Part of a small language model's weights.
Architecture: LayerNorm before each block, learned positions, no biases in attention or MLP.
Training: a variant of Adam for these matrices, 7416 steps.
Each number is 50 + 15 x the weight over its row's rms, rounded and kept within 0 to 99. Layers, rows and columns count from 0. The size before them is the row's rms in percent of the matrix's.

# up: layer 6 MLP up, 1280x320, rms 0.0347, rows 11-48, columns 280-319
# down: layer 6 MLP down (transposed), 1280x320, rms 0.0151, rows 11-48, columns 280-319
up11 034:38 52 56 49 41 52 56 38 43 39 71 45 40 50 92 55 54 49 39 49 51 61 57 23 79 53 19 65 55 72 50 46 11 51 52 05 59 52 63 44
down11 022:46 28 51 63 24 62 58 53 52 52 51 56 35 51 33 32 37 65 43 26 62 34 34 33 38 78 84 49 66 26 55 60 71 68 36 60 67 71 50 33
up12 034:67 35 68 55 64 71 56 44 33 46 44 55 17 55 36 53 64 48 45 50 35 43 61 55 51 39 38 58 65 22 45 41 59 51 42 99 37 48 60 37
down12 021:50 70 59 65 74 57 47 44 60 30 58 28 60 26 55 25 76 47 70 28 67 60 80 23 56 81 75 31 44 63 68 52 42 64 61 50 70 21 73 31
up13 039:36 49 38 46 44 80 43 48 44 47 47 56 44 52 89 70 46 46 48 38 48 66 52 48 63 48 37 52 60 32 43 59 44 38 52 99 86 51 49 28
down13 020:46 59 54 56 55 48 65 44 44 45 56 24 50 52 40 25 82 58 63 44 43 38 51 39 52 72 54 56 21 45 47 43 44 76 49 57 45 59 76 64
up14 040:51 47 48 33 49 48 51 60 50 85 59 35 52 57 52 43 56 59 44 58 47 53 44 26 43 70 59 45 55 32 48 47 75 42 52 42 64 45 54 37
down14 023:26 61 66 76 23 41 30 40 99 50 46 55 45 38 58 71 55 63 48 41 42 61 45 69 44 61 56 41 29 62 51 74 49 42 57 54 43 25 57 74
up15 038:46 57 54 43 48 48 63 47 44 40 29 60 61 48 70 15 57 49 41 63 64 45 36 79 22 43 54 43 59 00 60 33 72 43 21 36 57 44 51 82
down15 022:46 55 70 64 46 63 43 41 42 22 34 31 27 39 51 39 55 63 43 33 61 49 60 24 68 73 69 34 43 44 39 53 26 68 54 46 65 54 19 19
up16 127:34 16 66 61 78 68 29 41 50 51 37 63 42 39 48 50 46 71 54 68 54 50 54 19 68 65 44 67 59 38 66 49 63 37 52 46 53 31 59 49
down16 188:75 78 23 51 23 24 53 58 74 47 52 55 63 68 60 62 54 40 66 27 47 35 48 65 49 44 42 33 30 42 35 69 38 29 44 53 61 76 40 61
up17 035:38 11 28 55 53 78 61 63 60 23 60 47 09 68 26 51 31 54 49 41 33 70 57 40 58 49 59 39 57 50 35 69 32 57 69 68 34 48 34 29
down17 023:56 48 53 18 38 44 34 39 47 55 45 45 72 54 73 60 79 62 67 43 69 32 55 75 44 64 45 59 33 66 64 35 64 40 28 41 47 50 87 47
up18 037:45 55 46 39 62 59 63 47 58 88 43 65 00 51 14 24 48 53 50 52 45 39 60 19 49 39 54 50 49 54 41 51 51 53 54 16 68 60 34 71
down18 021:55 93 55 51 26 52 48 54 24 10 53 38 54 60 38 61 56 28 72 27 61 71 31 38 58 43 62 33 59 30 48 44 32 47 66 36 77 50 42 29
up19 038:64 36 46 52 42 45 62 39 45 34 30 28 39 48 80 68 57 55 46 49 60 61 52 83 28 43 39 49 68 10 39 37 49 42 57 59 59 44 51 52
down19 021:30 28 39 57 25 38 27 60 45 80 24 52 61 47 49 50 46 49 51 53 61 53 77 51 72 53 67 50 30 65 60 65 66 52 53 57 51 63 53 57
up20 040:77 58 53 69 35 11 59 52 54 19 58 34 67 48 65 72 37 52 55 76 45 50 48 44 75 50 52 64 46 49 55 51 32 44 41 66 29 44 28 46
down20 025:26 37 46 25 55 64 61 72 68 35 54 67 47 49 36 34 41 44 44 62 50 46 66 54 49 48 46 48 67 30 32 39 51 49 42 22 56 71 43 46
up21 051:45 45 55 56 42 65 42 41 49 29 48 47 43 47 99 56 49 52 58 41 35 71 64 70 79 52 57 57 38 52 58 51 46 50 35 82 24 48 42 45
down21 031:42 34 38 28 47 46 68 70 37 61 51 51 61 58 33 35 13 35 47 55 83 26 38 26 28 62 38 57 88 60 38 35 46 74 43 58 61 83 59 65
up22 045:49 47 59 34 58 92 60 40 45 21 59 54 81 49 56 63 38 50 42 50 46 31 43 49 49 42 53 60 55 19 48 52 56 68 67 99 93 47 62 81
down22 025:19 54 59 59 44 36 37 36 53 57 50 00 26 51 56 27 56 71 60 52 30 59 81 64 47 58 67 63 38 65 55 43 45 56 38 33 62 65 51 73
up23 038:28 39 44 60 49 39 46 45 52 12 68 59 47 49 20 36 46 59 40 59 51 61 47 01 38 45 34 48 44 27 49 51 52 48 59 34 45 46 51 77
down23 020:53 60 55 41 19 45 35 59 62 51 53 47 28 57 37 76 51 61 39 35 55 45 55 87 45 62 71 44 42 38 47 79 57 40 48 57 56 53 44 50
up24 041:61 30 50 57 49 65 50 50 53 47 38 26 01 56 46 63 53 53 48 54 59 76 57 52 36 34 58 49 46 52 48 39 40 46 37 30 45 59 69 93
down24 024:58 46 48 35 34 41 20 53 49 59 57 66 64 42 48 59 76 17 57 32 40 50 46 73 68 49 29 46 35 45 55 38 63 44 81 59 51 27 41 52
up25 040:55 58 31 59 35 38 60 53 49 39 61 19 44 46 80 38 25 48 49 48 36 68 48 59 35 64 35 49 41 29 50 64 49 38 31 59 46 57 58 50
down25 022:34 32 59 45 51 59 48 52 60 46 55 80 49 55 59 67 64 45 55 39 43 40 31 49 60 35 51 42 39 48 60 50 45 39 65 48 29 59 42 70
up26 039:36 35 45 53 56 82 41 59 39 44 32 39 66 55 47 34 58 58 37 59 45 34 54 60 33 64 55 58 66 14 43 14 61 52 36 73 40 43 56 48
down26 024:71 49 60 70 68 67 15 23 63 44 68 54 60 35 58 78 55 56 40 41 41 79 64 66 57 45 42 33 16 44 50 81 40 52 42 51 43 50 68 43
up27 060:83 34 49 61 32 47 42 65 71 57 70 27 49 59 74 29 52 63 53 56 51 75 55 01 57 66 55 59 52 47 34 50 40 55 54 42 70 50 60 45
down27 084:36 49 37 41 73 55 66 60 57 38 43 71 30 28 45 56 43 49 68 51 36 17 34 99 60 24 52 47 47 35 52 41 51 23 45 46 73 51 51 57
up28 044:83 49 61 63 30 27 52 46 38 42 61 36 69 49 83 58 64 44 48 27 61 50 54 66 37 37 64 59 50 00 51 66 24 52 46 58 23 48 48 34
down28 027:29 45 55 25 89 59 60 54 51 42 54 44 39 36 44 57 39 54 57 71 55 48 46 65 63 55 52 36 44 49 71 24 40 49 34 35 29 71 55 50
up29 087:25 35 56 61 53 52 36 61 31 48 54 59 65 37 25 41 23 73 85 34 52 68 50 37 71 51 72 55 57 68 53 61 56 43 65 44 59 72 60 65
down29 129:80 42 62 35 70 63 52 43 55 47 46 56 60 57 48 60 66 36 85 37 36 44 30 46 50 11 58 61 70 33 62 39 55 30 68 35 61 68 38 41
up30 035:40 46 63 61 44 41 41 41 51 31 58 47 81 48 81 33 71 55 50 41 66 69 59 40 99 58 34 47 46 49 54 75 52 69 54 84 63 50 47 86
down30 021:51 45 40 51 52 42 51 47 59 40 38 37 44 33 46 60 37 24 46 46 66 36 34 59 17 49 60 46 71 71 56 27 43 44 34 35 50 62 53 42
up31 213:48 66 55 47 62 54 58 23 40 45 47 68 28 44 18 57 37 68 66 44 35 26 51 37 61 41 61 68 45 67 59 41 67 58 53 59 39 40 39 77
down31 163:26 34 71 55 48 31 43 35 45 69 52 46 45 51 76 24 46 04 49 58 41 62 54 37 68 64 43 57 41 48 50 48 48 73 39 53 18 42 42 44
up32 036:55 83 41 46 43 24 39 57 61 66 58 54 95 46 43 48 31 47 56 62 52 38 46 34 46 47 56 46 35 99 53 62 53 43 46 00 38 48 40 33
down32 022:52 62 51 41 60 25 65 38 45 62 40 69 43 44 31 74 23 43 30 52 42 55 32 68 58 25 34 61 55 44 66 60 39 34 63 43 42 66 28 66
up33 161:47 51 65 77 11 42 42 38 38 57 52 47 28 20 51 47 64 59 85 44 28 63 79 30 65 64 54 51 39 52 38 39 42 82 54 55 46 32 54 55
down33 248:53 59 11 30 71 51 48 32 41 63 42 67 57 52 39 44 35 41 36 51 47 35 32 67 35 32 70 35 63 30 69 45 64 00 47 46 71 41 29 56
up34 233:40 41 41 49 44 60 68 64 60 61 13 68 36 30 41 56 49 46 66 63 22 53 40 42 44 52 58 22 63 60 33 77 71 65 33 46 74 57 46 60
down34 148:56 47 77 62 71 44 49 02 45 51 87 23 51 55 54 76 59 51 65 38 59 62 74 57 86 44 56 59 31 32 66 42 51 66 51 57 52 34 56 57
up35 110:50 25 59 67 42 53 42 68 82 58 39 33 30 55 49 62 43 55 62 44 60 65 76 51 79 37 53 48 66 50 28 55 54 44 34 54 60 34 33 71
down35 135:61 79 38 42 62 53 58 36 48 46 44 52 49 23 65 51 64 33 42 52 53 54 59 50 47 57 32 50 26 47 68 34 60 75 42 49 69 75 61 44
up36 047:49 36 64 39 53 54 62 57 47 50 32 57 58 39 27 41 25 54 49 57 38 45 38 35 84 55 53 54 45 41 55 41 66 44 44 19 35 40 56 20
down36 027:39 70 46 56 38 57 25 29 56 21 61 41 37 57 16 26 59 62 56 41 52 46 94 28 59 63 37 50 51 59 37 85 26 33 62 41 59 53 22 34
up37 043:69 46 44 57 55 37 63 53 52 38 38 55 11 53 48 40 39 61 56 63 41 45 61 68 64 63 53 50 55 91 43 48 48 53 72 32 80 54 40 24
down37 027:42 65 37 71 24 52 50 56 83 50 54 56 85 54 37 55 50 30 41 49 42 43 31 49 56 53 42 55 81 43 62 59 72 38 50 34 69 33 35 61
up38 042:46 33 49 42 29 84 54 63 51 73 56 32 22 46 49 55 47 57 48 53 55 48 60 73 40 75 99 45 42 44 46 54 41 52 36 27 17 56 44 20
down38 026:49 57 71 45 56 35 27 51 48 69 54 50 66 44 64 79 68 37 51 32 54 69 31 54 59 43 17 49 25 56 77 67 45 34 55 60 48 34 53 50
up39 041:51 35 36 49 88 49 49 54 40 44 18 62 80 55 11 34 54 54 45 77 55 37 32 35 20 53 58 47 64 46 48 62 70 37 79 71 84 42 56 83
down39 026:63 50 53 71 27 32 24 53 98 55 58 58 53 37 78 64 50 63 49 58 48 75 77 58 95 48 72 42 55 61 50 54 48 46 46 54 58 27 41 57
up40 037:81 41 53 59 57 51 63 57 52 75 31 40 76 39 20 35 54 59 40 64 49 61 48 41 41 67 61 61 57 44 49 52 79 63 77 45 43 46 62 50
down40 022:29 42 54 52 37 68 44 46 53 50 47 17 58 66 50 43 64 47 64 32 67 35 67 43 51 47 58 54 52 52 37 31 42 37 32 41 55 53 68 19
up41 189:72 36 42 58 76 58 36 59 30 33 34 53 38 49 21 84 29 61 59 31 52 49 52 51 37 46 47 31 54 69 63 53 64 53 37 53 56 42 44 48
down41 205:50 72 58 83 27 34 77 82 82 38 38 56 52 53 50 89 58 50 71 51 63 57 45 46 42 59 35 70 55 55 47 76 39 50 58 39 85 61 64 39
up42 037:77 46 62 63 30 41 41 43 48 55 78 34 70 55 99 58 39 46 56 37 60 50 51 53 90 36 55 52 56 99 56 60 63 49 58 76 62 53 46 55
down42 020:41 49 13 52 54 27 75 32 32 43 43 45 63 52 22 37 31 27 65 79 60 27 39 42 42 58 50 68 84 54 55 26 44 63 41 49 39 71 29 59
up43 039:37 51 62 46 25 48 21 38 57 54 60 67 64 29 25 52 52 58 47 53 64 69 49 60 67 53 47 39 66 28 47 62 39 68 29 36 18 52 57 99
down43 025:53 29 55 38 33 53 50 52 29 62 41 37 40 45 78 48 43 58 26 56 50 17 59 23 28 48 67 54 35 51 53 75 60 57 50 65 56 43 38 32
up44 078:46 60 54 62 62 46 59 59 67 61 76 61 49 56 33 52 70 50 42 58 41 70 87 50 72 33 63 32 63 56 36 65 54 38 22 49 42 71 62 83
down44 117:40 66 20 51 79 48 58 42 34 24 31 19 55 39 68 37 54 40 56 64 60 39 43 73 37 45 33 60 46 40 61 32 42 60 54 37 59 51 41 40
up45 037:85 60 56 46 59 75 60 50 52 97 53 49 33 46 33 66 68 51 47 46 43 57 50 40 00 74 49 49 71 51 36 34 48 52 62 67 49 57 66 57
down45 023:25 61 60 58 63 62 60 34 46 53 61 11 52 45 55 28 43 56 44 32 51 48 45 67 73 59 27 39 35 46 69 51 52 66 51 45 63 31 49 47
up46 180:60 35 37 59 65 42 30 48 29 53 46 55 43 53 40 51 31 74 70 59 36 51 56 36 35 44 69 60 50 37 65 39 37 53 50 38 33 46 30 44
down46 182:60 60 14 41 55 53 56 72 53 39 56 40 38 77 50 70 49 14 40 47 69 54 35 54 58 49 28 50 79 63 44 35 35 52 43 37 67 77 54 49
up47 043:65 30 44 55 40 32 53 45 66 47 52 44 44 60 47 36 59 59 54 50 69 44 52 46 63 61 75 64 58 66 48 52 58 47 67 86 51 42 43 51
down47 023:26 56 66 52 62 42 56 57 54 68 49 16 47 25 71 69 33 58 56 58 44 53 72 69 46 35 64 42 70 63 37 59 54 31 16 57 31 61 76 48
up48 062:72 42 45 48 66 64 72 64 55 44 47 68 64 57 21 46 33 50 53 74 49 47 47 48 63 54 54 48 65 85 67 47 67 48 67 61 48 23 54 53
down48 068:37 40 61 51 52 49 14 15 61 41 68 17 29 34 72 59 64 56 70 58 50 63 74 52 49 60 60 25 14 65 12 61 29 45 48 49 45 61 67 41